{"d_model": 160, "head_dim": 64, "attn_scale": 0.125, "bias": "none", "extras": ["capped logits"], "init": "normal", "init_std_qkv": 0.0472, "init_std_o": 0.00834, "lr": 0.00544, "beta1": 0.95, "weight_decay": 0.024, "doc_mask": true}
Each number is 500 + 50 x the weight over its row's rms, rounded and kept within 0 to 999. Layers, rows and columns count from 0. Numbers have three digits each. The size before them is the row's rms in percent of the matrix's.

# layer 7 MLP down (transposed), 640x160, rms 0.226, rows 426-592, columns 0-39
094:550547596473508469417445537496498470443485460517510397514521483544448525475503550519520491604544578578468452630522435580
110:462439570557517519555417525411515487412525464532565491449529606566458549493473510507452528475451459532480570509487585488
106:499597579559459437483521526556444520515446486474582515506526485538497437498522543531510577575476564486489532535599528473
109:522529580494585459548515512475450430470390518437477525508523399514484586392444530492508427471510461354471521498594477549
111:548521549400531449543497510525535515468474502391517458474449420551566463455564480446465466598510380413602518567482544515
093:520425471577502486425458525499531510518498486544470442376586398515467464569443542495480478566500425499553472488466534496
099:616495461487465431532564465441514527444536453455408489544509457423429518616531564453462558436543542437526459491503422529
108:479456510540461529460563586473486518445447535415455439533493451540402496461425517432481428494508456513528474493494481517
105:525457466582499532459432509451528480520438539412481530498385494525512526493460456531504527458505491518476465510358499509
108:554442475407479539513444524475540509522462486532569475478507444453537480468589562521589545554541495497413425493589400463
097:591633527520470519520479468428478561547478507437504470513514544530456449536429561502563531559509490581468478447453519569
114:492470466468526490519499451534451459511508495477403533562525569463442495456526509496545498511404510547468532537487488495
100:562567493516424509404510529608494494477500498414469494486503518487515480533542476383533560500472518496450483511460468427
096:594578437529470468519500469449428514602496469508589521549542477516475459560444570455455437461449462444577479565523441472
106:492480473509440498478515502521392508440565539454376533519497544491545455437536556442443457582427524513420434538501464488
099:496388444482560593543523454593562542518568514473534462446588516407479443432523467504499451523580471545545557523508578445
092:455453559518494475531431553559529460594578567483451569461491522634517431476516421584446450506510525511600460580489487438
092:537506547515482493420448555470581485431483553553532496585384598420454493421468554488587543503454547512515525549487482451
088:581445505506493456422520488520467535464439566540619503512484427521530506461525513544450420479489503461556537596524557546
099:546492396476573513537467519520506495559531445495597500589556528484470556528403356580513606527544528516483534485456468488
102:589542493370465517466585534564509502533387507530506492543582529496538509542474465546556523514592567535509528514487477431
101:400557455384484534592576548555530531564536418496451553468448539519479475427579425475523485460503503547495618417528487552
103:482488496522591485543513544554548515420496490481581455507591467435678421381537521475464482590464344513494515517569500464
101:487485451513514557520540516527375491520638473476512496433506495516460476516500537500546531465479571576480527502568490475
094:507548486445414459465484424526576579474561441588532530490468500512519485564481516451553506499470489414547554539505508414
104:503519546477536451454573482469542593509518452497664498513531545483505521559526468464541579482465465543556467456448418534
109:540493529549532534409470543500440496489547490546441418494541550493387549486482522445454542465485523472508395594485553416
098:441469554527464496485464508580520458497451480527461495468524501519503489470461496545520517515532486539466576409505509553
089:514516482462499418575460482536529556514503447456408498523459530472482543484509456591488509463548532452481512531498595578
091:511488402484541470496508581499522524501494491489542407369487462522336514465496535526536438557552490582480425562451557447
112:400525507420475464450525452424512497481492551544492488471471453515504520532415458464543491651500421499521461560546462521
105:447529508534579524492537489560520524481561553534350457523413504493512413479506456527470485482572488431477467490532478439
096:443554491511535443487440543515479496435411487576520497454588604473512504500574616456589571499538529527513453550429444540
096:608436455436433494494497516497462448589409606415406503486574445502478557452487574454552448511515390483467473474524488545
092:479536497489560495499461436429471486530508542483432417464498515412517527459482557450495464423530429535419580577398548500
092:502569481449521483461447439465511603578522554490517462489475416457522514514471527561485481482439535475491411499618484505
093:539557498471481567545635461447472529540522515522517523496490499573593501543542531509448534466544473487446465525527529471
106:573427544536483499496415496564536532495557566490526425488474477465476552372474529442495603523569484476523550463533505459
094:558437413504590405589545428499561511432478540506449463515421458540504524477478592627550437408462528470620521490528490546
094:463587391513439522521556516602555481524508534557438589490491470458424597457521577511575568421504598491361516571471472468
091:563552468493475488580524472497600556443539485438516457544519509560441447455470463507544460533458450483493377492525543503
117:439591515483515426485564486432536453498509390579549437526477524461459528534525475575609530487490562521523504441484436556
084:562505480504430432476505551519470536470581531466445477416431512366597474478507555496451408422499494520458526425453520493
108:533500460419550592544538481612475446508498471526492463480480510473515481531610425482495548605503456512524403490472482403
096:524548414570531501504514537516464492540501520483530456463411495545511471432470472364578432578457513461491477573470460399
102:439547454501457583393516515496481489477523412457567592497500439502465427499483573469537442499512527479485561585491530530
103:563574483516489463604451470485561524413588530505486572504476396411441401408493498474599491454582503530456508483507494475
099:554438451505445500470596458550517477548536527513444477499476490516447398516439412491559480539438542475538526548492543497
098:524593568560566557578570520445543509472578511435443533487548482642562468396426406520446398490486540451482521471590499428
107:482413524482537404522454453553462556501481455439456508515447494528508517535591455467483617443478545508589437451520551505
113:474523579528601536462503553489519480445566574464610493462492445610514405403452436571504457427464428475543463467519421503
093:493464445441452498500542420521477483520422484417504417474455552449427547504487590567446497491505580449443595415452521532
090:493424501487501534435466425517501510546566485416399468508467472458525566540507469465443492572507520454569503513529466489
098:499551444498458457529525570481504603523518492428543482471525524604474511384475523461364593498450517400445500540462451401
105:472539497529577444536476560514492555497461444487619473595489517500495403473534538561449430516499588541540521529442527530
094:492403580525521490479425425460540411488422486562504593571560461491512475503444544489488531475509502491444467446504577496
107:447460517485530516550552488452474502455545524519573516586489462590531483530524572484551425453446478607495404415579514414
094:562550515542414532480477506500523473486566490519566562481498469493535479477449480485525497517591493538465406527553499534
106:490515491507495510449499461543490530501530603489431497570439493560546515448487577505547478584534502500564604492456451521
102:519529410461543501504502523512449471446484555433563462460532528500507459500448434474443567423530527524530484559531507571
107:493593517437491408552533560515532460550510524540551555528427562484516509545437516503502460485502501515417536405524483484
101:507452461506501441478422457555489525446473557527545496472414468518476412505542453543416494618451503526458446543498534495
092:432441472556451526510544566576516493463529538508458522492576570541454425518465515483498466557550500513435480469570488481
108:615516421588529499386532452568516537515482495546407504424448629472506630470487417562531519434464464507462480447444585528
093:469458525568554514364440563477524349489461533524513501489466466580458462488482525457474566490453501496583492456479389511
103:469563476517541488519665475446545553561507496480489598469475501492530464492587506407588540455453455511454479545540488579
105:541409475515437556520552472487416443570475461471472417528493512515467511474458598459485552529419531530499490511444474521
101:462501510498511562457555441566500409514500512412532550555505481515448507491608558518502542479529482479508566537468498458
106:488514438508428637525479489594602465501484492531434592529387499470474423533502457437512493507460521537468488476565451423
104:536558504469437492549421421534434494551568509606523476431511575591505499485449495512469450532514461537507469539584472531
089:493514635547495518472446648530432504483485506536444542473476523462457550568526457569551502535527513541499477371460528476
101:457467430397430469650530496475488465513513525558536498472519500546482534413416471473468537531561426525488536536564539428
093:518423490439528512523493462546468462499469465406547494605455653458515476591495534478628514507523460545558465489522513405
106:480547494487394458491457460476483418477535531385545517468493547548513396480480423532421552538575555425489383599583479425
094:563427509541456506526447534490526528474440566594419457456473464485512589416468451605525407525458554464496478478538538535
095:585492482451455450465514484558464506547449539496451560393444587550517469550416455504465415562491484545512531492416494550
109:491513511467469489545510546490444622526518495418537482470465463464536504458541557511500425448486505516480545531489440527
103:522508412530378466504483526424442473498544548534466489554526486551576485413504511520596509401448541542525483522527426439
097:500478557582559524566470594550531582458536536474492540493521524539451474531495592529412412422491507545512499569445528579
107:463515431475514450483518446519465497400496474429451545459539491547520495600470527461566406459591396518498509491540585496
097:506505528467457502501504538530442421514521458508628405389548519589517463474450455449518535474476513564480464462516516438
101:543553547620538545535508553525487523466454484485552526528491419443499568459601435548434508561484527458578459508508453527
102:526520541542473598442623406461588526441510568521500550448582551467438523566597518485538515471385523498418455528542552466
104:477418384526491491466411498482449494497401469543442522436538427482452598480530483367518497517519505374432510441547406410
099:518502460436549522408540513518560560531543473486535472503496541524556542528478498458530533460498445492527547526531555478
100:406590490494513522478565502465414505460479525487497485442447632552472450476495545533544495509448493506509408490488563389
102:483520588503518458556511477420552512530505550548432427542513508481496496585421517487574570510519554550443423466503502532
088:483520448445468557470463582497409491417544586550447444444519527493595541471556425575484568540563467421533427508467431543
103:580557494530476533471425394539523480523571486481501519493469494551446397464436503474391600559508492480548525464487554515
106:506521539499587498498461584523446578511514387581526490533517441376530543483551537556524513438445477464489565534483567531
097:545519575535473493574461493380546544534472499505460541520625429525528552569533455514451504465540519474525445420569468451
094:481548414632503451576566461484513603548499583540516503551460530547462434523479448521435561510535479508500471573558485447
103:495471501532503494570506474487357510480422461570593529466463441421448527539464472520526528590581469438485541540505451498
098:514515493472513462535467487407414507400472463483415449391529517534599510557481427398376406550531513480511550565512535425
105:433525447499587541519457459551474482465432487511533561582551545531516474454570532498540606486478457437561446412508493452
092:466433515516462647606548407442483484465479499560433485462508562499507535495530513453545440493548511532469523549448513462
104:592490380439532488473449514461472535548530492580512551570528454472437446564394540442490489543501521564475538520500514463
122:524457525440540515565447548460523523560542479549444412447570494511540496471460558579459351510533505549514495488435472447
103:522447509439446545363488584479541553503556529523475499474528535549436521437548413525506513471441458510390471518550476440
091:460541469410437503424538587443494567503597534493571458525497534540509499521546482520524453489453496421546421504540481481
099:555590534499551613529555520507543452528508552461364469511450531535553537488428456473528456412507467495509502555515493470
090:531590500534508452458431549557510526486522426428495471535574449509503453404481449511444477517508555559422477508536547513
096:403503488507457480508462526483525530512488576432513465458495407463506568434436479504523530534469536502520455405376519453
090:506605492481478535504529497492487501551531468425534577462587510532520492451510503464485467509506567438482528556467488445
101:529478499568519521462492591541521506496483498462486462430449503546487518446543522446529563374562550532524556547467506436
093:498472512536442596469632475519595434469569460550460435535443462425526501496384544547503414416484457517473426580512488514
097:561462500514459451525524381491468376531505539496508433539560549436506499496503465509524546406498520490442496469413456463
094:551485586477506550570578459498507523516502516443545505513578480551446606485474457518533518587485327458509425485426500535
096:511493516475572538374519584572431500516422497468504517450450559462497517477515574537478535410460515593558563368497533498
105:503537519559471389409411465491455441531518485506588464503552501450470482480550444610552546453505437494485532562463531518
100:524523478570486405422462555453421471452394482532453451646511436480498412383444452473544436436477489469453505518503527543
110:498531491471584496444413395481478536510513539467511445424496554409481478494638556509468538439502551518434607475450443513
095:478532443548472487479595494569525573430555472539515441512477538528475391450530478454480433541486436507561477528504509431
102:441495511549483487500558537508488454596532476506557483450525520358511476425551442564480448440538609588525543468444478523
099:480493591429522462525512576526522521420396541514619438400623516499536548480530507506494473480431510565470470487383500513
095:581472457534479450531436555520603494518514468455422526523477394642521497493441523541572479504467471616543519567407490472
103:457494484479472440518567504517553512530575510450447472496423482454568453551526514559406530557495479435429530533519514511
102:538534522536505554513433452456446581524449488458566518508530525535532501508545539496511525473560481498503521578538539633
101:503465526497512449616463492430451527378479454487508421468525526421482503448453654547525533409458574472382545508625472457
089:534568533508609416484551505415529510527399423419401502503511467459535515503489561434528557423498424429592446469542450557
103:482607455502508413555524513560419504576487519558543451502507495515513488495462539517506444420504495513416563518422553443
093:560487466526519486566494499496468497515464532595483426523464477517572473485547469517572526421543554502525512531504530511
086:520581524526376460575406554494484500505564429524543437478399461482448461535536507506560467547515511524531486483391522482
100:416454542545463627508556445591456493461466508528471436449555498430503504554536509529575526549485532497494428490557505454
101:440569489520456416554510524494547557498550454466465499442557553456629408502509461516550493552513487436442483515488479461
114:515568527563448426523458576537541496569550473442626534600526525462509466469523467538561499474384549565505456496527504452
104:535528517505420547484457396498450580480537480487454439485485428528510501454501491493595438568505517493461515439540452541
102:516456516562448567516573413600545488564497483438498501482429504480461553522585537518499452441534370536536589531522544527
107:556523532501411544421605540498470489506493528397372502506532475436480434466591521466656495538497466484544553500579564430
091:518457519565443488515477510515503473397485511472426556482492527551508561523469554549404433568433488484427509520482415387
094:624457489514500518534528478461555506487482603543501559516430461600485410543401453485564457456565528466570430528431539461
100:522579612385461525575498439490540423563490433559584496501471493473364506527494543542582497487448527440448475530624562485
105:488440495499536453557572512405421532518515489502467575484527445583452516500499536526503472505462401479542472436506493545
095:465567552503540452535471558492458435570496421498541442451441472466417488487526554462499466462508482449527518585481538532
098:435485421480569563490598458554509465473550506557489520443506435582497523528527461545552468570418480563448492462473509475
097:400488398416556532426512479474468542582508527519456509410566540530612550481477541462583486525452455457546440504457569513
094:504566478515486497469600511538524464526349583531501508425488506431504506599512510476459460559496432397505556581502511382
102:494469425469506510469557563598521530504508448438417471372561507443504478583337464504551443536523512518499519396427534480
106:516535474504462548578617467519546468592481564485592469506542445412550564546469568508587477536473512527449535401454466548
110:508534495502438580466439425516456541463465490434529481412452536424540570511527483478444539416544431431507451453466500570
107:472482439547475636473418415486600581542465496406437370575484511533517557500539499477563457506542491429474502449403518431
110:441504583524409490426510464471512493508479541489437549558527444475432457453507527441474521492502516473514447459562451452
097:590598502502528507482477464439438567573503464453482510471536579574560538471512481500518697460375469468562453518480445513
100:453407520512507571444371548557540459526466488475496485455491464498582428458534601544501430475517534442465476475523438512
100:521511540485486443570582464512456507456546486542500507516535509504434464487481449454428471535470470443534488483534494493
104:540558512532479499433406457562504500476517468552502496432492550502462530471498550621567429481558462454460492484519557464
096:549544589555421440476522515519508489563446509537500538439510459457445526497510395529628439480558435498499414577522476481
101:433519501527580532568478465507458449545499492466416535532493566431500465501559484594519475514442519519521541537545535467
100:510451526539545452467541427527384399473540502550525511547502518515502471532499400463551473488441530458503525562542409539
101:480496518413530528574588524498547427512472539483487639522533462588514464427405485490487539495455516532474484570492506567
093:492463542539515434501627501475540539442499521397578463619456536455516594475508541463492519507409510514536549511523466522
098:529490512538456537502459485508476422397510487491469480480538462554591588479453494443469562562536510556557472484533509500
102:517537484507536463534551566534559451421567500427418494610488520537538422543519524457527491560510534481538574484502523450
097:508438442443473458600568450554522488481559456520493495432544546507493531498456531436521508524528494466568533563515562468
106:546395533480449415522400489483549513487435546495480672529449510569523494498479550537384481560467493521557491498493578524
100:502552415491496422507550467536402403426511442591509599581500425443454544512525556439531430564565519528470483471462560449
091:530429463484489438508453557535485511429509440440461507508464511589460548570514563552535583408521439511500558528504562418
109:561419505570483533437417505546461468442519525522391516516468552461450468403563450469474426499438492472469573569422595383
095:523506477613545480583490488440490488486518472494476521425539462466495528500535567473445477494452509532484526500538551514
108:477439473420403516455470546437514518522536550636508526471537533493533448575490558498489453544509507589637518488451535465
105:558554441507496490621484467477468495384517476487521432442474497549466412516600438498492421519409531495435521525550478497
104:509544499559403480499520418427423488504582546548514491457502462485418494439615557406434490492534539459462507468573468402
102:578475553526506379511454507499486529525476526544434444543546475531578536425516546502597575565601466514533609605498516510
100:472404534547517551432420566518570376460446532394480427527444502533514592488422429460525483572451497460511452516526443456
092:581554432526504466461438536533484425481518553543531567517418562527478513476452462491534596497446550496513476478510484495
114:418623509472551462621414458513516513523457523422540531502423467447467466466502546539452526419535509488542455554426560477
095:570547554555508636472482525562551531454466503508473405545550534445487500422483558420523539448503449566477486401474499540
# layer 7 MLP up, 640x160, rms 0.228, rows 427-593, columns 0-39
104:572479554555495511413498478537549602551562544562531485497504452444539477477524412503551507442544616562636533547463522436
109:569542480429446528530486453541519527542470550454565539463404506473524497448523552511432433519563564507519504553543465590
111:531574558488585470395449509527511491396445424468456522489489429443534496470521495484508531531493450507505516602484481400
115:538498482599516522469515494425555520545567491509602581498535584449543573452537461450450562454526650507529420502443499503
097:462509452511473521539598409539458472425506464560519383419461481533516586496430458460505454420498542509509462447509519551
101:500429563538501472591483489508476525445460575474489535517492400409489532459504542470538509470494575476445418439500537497
100:422430627573518568485551525530548501543637469517511501588419500472510451454462536438479505467545478492515579535487454483
102:510480524524525513550556474345439437543514556421527588525427501448445481469441365548396513531501522482502498496492514476
106:525471574530607510483570511454454584482455491459486480586567491532413531597465514442495399539504519444453414559577502453
096:414455483523446434443504558578488416523507507493561497546498451456563480507538563437572548485448536530573636519410461419
103:456477451541486508500486486529579552485595402431445523620466448490504546471480504512428428472472497556557452475441544448
092:488432484559568476453494501566455539466430422557571510483412570477502551551524424457601560426557535508464448512476560506
090:467552487571583521519577466571489502514524481517569480451511466490490498437548530505488500491565454457493508440496474385
107:487485436566540504556521451522527567506611517585586545560579484474403510425476437597511517488463526462505469361441465483
086:509437434451501515436560487507567468534455545518547459536505503443444493507520557538487450492498560508576531515438502505
100:423478463529475393464543526505454668481510475544492506560362467407449516486535518460498473538503495527428435454477483585
091:543536516454549482538434489511560476537482508502512499527448518462561452469496486442534479390633493573513584439589477427
114:611500487476605602538595509508515528478551488639527487440478598507506575457451540414421482437495490514474561440465531537
099:501455520464537528455548523549555418485515531502575502471551594434388539476490471422493525463579497438415503487492511493
092:442517435537489458504549592482539458435533453477499568466499501532484548528532480515511385470566479503455360532499517570
104:571545497506529530540377539451498546453458565493503531493504484477491462492449485530453557477521471517527532571614530460
103:508468503395479445487471539462599482539476519480505566520521453408458598472541491570505559465471490510539494512535438497
092:542486483535427582536561524554475477597558547505507488497480566484457403533490441460388507503503520431487527410519456414
092:470498464462496550527453495498516518436410507477599569508438597521561513645486445452548462523411436475603461408548520527
106:482477555485469465532480528500599479486458424417581460511494530471525460473526441475406484494517541431447510523524514556
112:499571451472495564519484439546569482483518481508495533445553484480397379517499435567525381487555486499463489472569474546
114:448500560489473531581479572497427518430566546478527519455590542542558575490448473479492477414516438505521504565439499525
084:430521497567490600534546411543484444480546538495400469507439461464450566480458535576512538503506567487453531498597531540
105:508541571521516507540557466501507487443479531530609522517580530496455527463475566512541495501508492455561563495581379482
105:474524571497473484573499544408559491518552488523512572489456552477512543456487463480434602495570571391457618519566497444
102:460401557556507549573539510573437575500514528495469522429440530508531389438476479505536508558544487579528578580568551473
086:523500522427498496538513477449515558576524549496520515506534514488513489557487553457497489562562492493417479465510558490
098:458501488511449509536439466472463490468536442422492567429524562521400501525556490465470513447495506493507440488482415553
086:560448478479477544445545525528381508494488331450536527556466495482477565461472493543458466472420422401539562513572483493
096:485524450438460502553505519537549547556660594545590510529450593486523540534439481518425452414526540467558555486485385550
096:490402402471526505401389582435516579552483461539579444472470476439530444501547546556496468556520507527487430475564489510
095:478500471528470364549428464481548580531499553481587519556509533488481471421425537454444562526513498500500537439531557452
085:536493434443593537427600499546410557451445406506503493502497573514557490516510517478544549521584529468479539545439498544
096:429466484496467527478486412500461475535501526585646480573562453458484530437555454493463531514493540439540557502497497541
103:490513573548620597585544486469473550467584501450528444498592571490446430558405482497512551437471564555493568529458512519
106:533553518421520508509507422449472454496424577520511550501547463428419558435531514497533498474553484527585515488558549452
109:459474466527547565495570468607504411521444443511574478584586547600411586575482438452524544492487515496492506509512498517
105:511378526585527485426380515474546520479418431519518482531530615522464592471465519444520505472613496444492407497507468481
104:432455554528438554488486432492523483455474545529476483540469486425510491471550404483507515423417462396463544475473514529
099:441510454451480472561536595451543497429535412494536542473432530572439484473413548512417585514541442558484566502553556416
096:552472566529456465497539510533408517553506411489537586479545475451463434530557498571471533568589486494415555402511491482
102:455501457436544486451459457526492512494432504543451424506457485414497516520503466478551624499512392460410526492531453477
104:384427432510430487457487458529503435430478517418547611417531602458518599451590407467501545481523445553503460478498415588
090:548499527421621433505401455451454573502483475497530539544556444486567591482598423509471577517457515511583428517495596488
115:437589550487441576364570493517460537493443443475516491465566579439523467540529505445461577521496446484434499498537457494
097:522438464442525535433539492425486475504450465433523434467473524473476576451481449532509548461514566479511516458443493507
091:486453533529518537468528407545422419581508554547506425446547492467569464519557534455483501515537505498473503551553534542
095:583411490551521540464582456486488485559488490449456507567589472474510500541454477470402467469536450525394509504566532559
095:510527602395487618599474488546496550529435467501448541515517365425522558469599515446423431551460497489470498546547536508
097:477522536515529573494503421471510543434488515430410508582495459533541511460490485590508591424547513496561523538518461463
096:505575498510451497527559434478458487397478575515478528480518558469427548478505460434478469559447473394425606508415464553
094:531414527499553510433518466524525474505353505463484438494458465539517490486483480387430542538497559485564611533417522456
090:473528432497569371425580408537456494456534490588411595479502448464459445524571594573585489539551454478528493435511526511
099:542528629498427509488430464520481501578494455499482552411487503488434497435537421515618501396518488490515500436554477496
107:570475487505447429558388500536423424429503490518498571496565551519606480439415559496534594479405457496572449484537438486
107:496567504454512474556510443472484523456427533524519468506491412414479545536512467518490458488530573506419418488485509534
104:542522619566504423540477468431456505520476655449447416578499525467556570506585513514484494468512481543531509474508503521
110:526456545521487484486575447497568506478376489522540517553462544516520544421537496531523519436568520551444480519469421392
094:517521455398561498468519388534536540470424520502436565532518451535441535482547461538534421418483489520530578502496572486
096:458529462519496459440491476575564365473553510528466465520583480490413568543523485523403527449476480459518478438431503580
110:404466506540614551553458567537474425518545465412447424516523529468496586533488505588527533453534504502534446520561405522
102:531459470509540590502508459506620556483522542534544558490523456498521540525488479505476519507460487498463461529460524530
100:594460569508496544470512467502520502540503516574529470454516568419459556503554477469504507419462537502493519425466565381
104:491541488499480514560651605476522396566399500469543539565506410525509418418419454508579445457592441570532563553485416423
088:496505569441427561453587466516534469544477513469563520457486533461511529515503484503532560426424458481468434516477508515
096:510548451521525563471566524572518564532502601486485470513492500470571548497427445596443451479495428471514447475561563552
098:509616559515590516542563467510507490562493578555594618360501502513555539530604607468473555523547432448489476541458556510
109:497462417550532596519564518485473530412430431406543451496557446416501565532499441558450494528578529462460521554474431497
095:489490527430477480519485538532486369491507516482622545553539506466476437467516615498492488511498414417510554513547568437
099:469363420424450549437437590469511482422510488474534538601459469490476566476567514424530576490469482515520520527604498569
108:471431546466604524534543571341463545468563535482464464478442485464465513586584526472593475560625462591525510490529525500
099:509388414569584511483469522511463461504464473508491506500585444472544467543498529503454592493496458467442506507613479499
095:512432401472457482455571565434552477336524513506465505476587513473448479521507497472513519497488479472453509496574484480
107:466561529500512516591538357476510544462540543414519518477494490427468524401480541488573607408432517439511503496451505462
103:461485493578459507543503523410525493510445557594536543546466534469506540522609513461482622528538436542527550501450519520
098:504563548486475458466452469467541529541405474567527497504476444541424505566500522577494549543514552453511506493512425492
096:411514451481534526529470470553443546536511568580521433541484428477591512475492450483570524534486540538556501465453528580
093:414365587445511505568512424489424518385464510488563537492520489436545444479481477575577452516457528442546565495498506507
100:518515393386507507560527449546538524463412444537527522451562434610584551505534552486396481481487563473488504509575561590
113:567524525573491559515607522545553445457505534439594498542477466464506537497521410497371483485503516542520556504551570560
106:516541560497521482492504547508461430538500484559496540470601426482556512518559466493445434390526461544576545449544590511
104:549513542552490534464511471474486470434430432363553469484434589438391475512499519393548545424520468531578497531520467484
104:608530608469588534490410487438602532540463539502518492520507466449513503410463516559540548537554546391550437485555492492
109:486580513456575518518536575493430536517410564418508542570454505525458569484546468440490431477461471453501578521340440525
094:518480560450623589522492486462529513480553578524500593571498481465437478654487472539556482454558434538449427529520495470
101:531470505453490542530455490515488468453491527481395616445470470428468439487589424497482517496436519589478589557460510507
097:510463512502489474483452638505487476358525460497564480539442490499505445532496488541439547491550453497432502431562453525
099:531504492481498526464461432481477444374456540503500469603510532568529527393598506495444442510504501514524407476540548473
090:469457523479503451551500572530563531435550582587531559555578351536580533489548441499495510398498444630431401430557490586
087:488460455395481518497511475434429490462571484571360492533479456508423590528496492542415564485487567372491528562533399467
095:538508492485437551597599465366548563499500502476523543518484430373490513548460421494552395479509549489630473491452473561
129:528588562571463548525459524453511487466545491552490477437502545525519559500505536585544474436542486515619435490413425487
101:543517571538418463552413462504448496453475472516556540516448438512442469516423449494466449511510416538496525418500452454
099:545531545489466513501454471507483514582482533462559428531497520478508443502497468453412470406416452480579572521544491554
093:562418551474587483432594515515464470575479434514503506474472470529538491491489548541484479497510441494571525515613400428
093:462457601446551468445538488485477536423493531529534541531564499562497486608585484438564450472571458454386506582519467610
102:512519550423546470563520506370464534522532527462498432439507458474477395546547467506459507528457450488465577512500522505
094:465449507421498513484545500501491527468391545509472500505548473465548587426508483525477617453468537485644558514553483525
103:446464428490548446541407477445401520551556483568442493510478505501544417465540471524494483510520548426453540534540463507
093:440511540501492481522434461554512413488543547509563440542500444427505546478429482636512520470478432451467491578561500530
100:512465470516549488515488512482510497466535441519527637528397509450481649521536428487575518587486496497543493456487556409
087:472520525545522413436396552496556458437457473521588547583587515503548470504557486507439488390511574559517575439494515471
089:496504411453585412462479541488486536515498483602450505504448507411502547434509528546465585464488490469454554478539492525
104:560488519569478500410509499527530483557516493511508485601494532516511487459505439420519526424495447578529511448475570480
112:495473512537556426526491460512459364483472558456505445483514541531519505529508454400518474493488454494545469557544476522
107:523484490522523474573393574480504493522488568476364419523487475533506453441530406522531618438560482415432486524585487458
091:569497490491467443567472415445453570491469514557486513468558448544557438383460488449560491466522508558482476576549506586
097:569549486505553547499430438508492530460515540585542417472455458529511483543403442479427561518516482479425488545544472518
097:508428535430578482545554465449593509542566626581579457472505412450458494448505441529478453557554427463488521599479533449
095:476495512508546435482474439547544545555450490442539484422489482532541426623448453515509499499502519467443531523449449505
098:361516486470488551469588589527513510474562527410541507506434611489507484447418501474409578503462564538544424515454525504
096:489453465534566529429457555445506421541531508413523484449580499488475514600508464625501508441648488487531563459549470515
101:475536471495519483553445481522562531475546515456600538415477523492518509442485499478514451461529497499532481475512490568
101:354553568486543518493528537611446536408549583491534551511523509509546599404562480514493464532568454459471613504412517567
101:335435481486481546423562463430513471501559409538506439505543468514489551479482470489428507452521634443503484546496478551
085:517447458486485470496481495502571593512416452527619536504438444431474525493475461572499496454508543555580546406504506457
097:529544537485575539474485482519520396478470585466453499420553473518498526471443423533500548487461443505427564448412478429
100:533464467474522464460472528454604396544539510550460428495560532559535493552381497477528497372463495480496547454475448563
106:519412493521541487480544567569542382468503486481512533522549526516479518536470566454524508489556485420442491428549502571
110:425424560506463505511467515552581511455469443477596511469490462451495409522683577553519486512502520596529501517430501511
108:521484544462559508447428564552512492468496446438590475564414529491474520473503473508472552440487361544423534512550452484
094:538471550520561544550460514529606549423498494576491541475565505535494599564457497425517567445525417473533458508542490504
107:484469383433484538507557596583468596504518495494516446429483582566398428450607478522430463499506401461529492451495565568
099:491544467422463508459542556568529539476490559455464473514477524461509515500501429446555514501468504483458529557487566518
090:444619540572505496503478490593418442497462439517407477556543456444519482460548492405566509463515546557501542572547551503
086:438522467398497428538455527477510537455545449531519462567423422550494492513465502510538416501528513469461535488543456371
106:544515462519525439462472594519500447520516507503515617491455519457489506440468393524543486440564473525393525463488442469
093:443557466482561479576538488513497457442510508541519530485453584572507581490523483495457508594555513486590494388593616566
103:446475511594549514515507456533390494429454587447522557511527533509464523506543566467437413447453414449503436488499486469
086:509486509519478468474450489492502435459431565510500522515609519469465452541517477497467577469512531554525504410432485484
107:503532464470490587489518381489448551543474508421480412563498466493391561494457543504483500556432493553467550465576436494
107:421527432543500557477446562514467562460450507497515490538455642516476630514451528520515446436560532541587474511429496381
099:462498498462471474430495516489521527411480499489485587518497416432485525550463477432427529530583516496471526440462457468
107:504447489493531499509556532598518484467464578481505545544448499476410497438414536470575451575590522491560459498520510546
095:551445571527453504541494548464508534475586433502484489496454526524431426487503468556500426561528492503477610477530453573
107:499473540468542490599537456566497535444464473525483560546528424493507514405494506534463483535413535465487470494543478545
098:367554414516495487509538453373500497435402390480506457507513431491570530478447489576490536494433410508573521613547591622
094:505413571467463484457453504510515537462508483561508505386550543479518509456443552519488523491544557456540563487445532426
096:415519521474591613476531486474474537499495509482565556519411521485606512507525395556527425497471602540525489444489401465
103:524519519459516497468473441544503471518508412518499597459445529510505575553464529626480507414578473441394436536442503478
100:592513431475521495487565578545566560534514476567517490524549509503470519513491405558493479566493495527552523549543446587
102:433468454477520468491402482541464465471380512545493565479492501465522424525575512616566530411478456489411449510534501486
092:448484512524525566604459450426469483536480602477479584513512520465556511533533534455567519562591519491461489436493467588
097:444435523512451525495497446389606449402540523502541399494542429446503469537516465521581519470533495520497576503488544492
089:472556538515517502551503475458471585556442474563506473342506469449496533556484495504538553470620557492420500419529519497
105:554543565543535548496562533476631531510503551470564555565495588501580569523498461495483543453439515374579451449455432558
098:455481444443538498524480475526472383424572514463506533555455467448433476512519532606389477466533578584499453445547474454
090:455529439456446498411482500499535526524415592502495431555471433494465539586505451519454439433546524551480483497561502491
106:471366421511439492580652458443484531495505526481559520526455482425475488497505484503463437531616539442512439547531523500
089:505511526462461568514470496574499499555436454509521513516478508467564422532499550511520585538504530458499448513508538501
095:439443460458447566540459547502545650387487418534475542523563430488545496488476403500449571512472515480443473545560569582
112:493555499485610532423479507519590422465460589505447501490416534501450575545485488452432443483494387513425484527448407594
095:310438501430502413471514585482445480481367547493476459528449504437551457421527469477551519487511478461521537474387558461
101:455598453428402430443536524532524498485503554509515443509529507507546483517522534571446468557547458495462517426463531561
097:544563480458518550557541497490481445528430515430508519492443570491470525521478462443425533451455463503417525583506469514
091:461497595464418590478463465549533452504447505484512432458395430512509615405421486440470566543522530551458467519522580609
104:474444558571485510467529424421517549487442599461500532624506474475532513430515513583518492533535536541487506413466532577
102:463489482498490472569568498543470568530454506399457449426536541430533553485437437475491557460585498503404449500561463533
101:416505464487539465425453490428382515446509532456457413498563454368506447502478520441469461416534375416505485578523502574
106:499504529465550499455469570494476561554444408419593530491483463473427460446428422481528563499509491518529489544510457514
108:446438453521505404557395419431578494469441539533637488432494545548583464541461386486459524452560458417562481464492555456
097:363545509493503441564448454504478649489488475484472526511465571466581443527488637619491484513500499521450486455457487543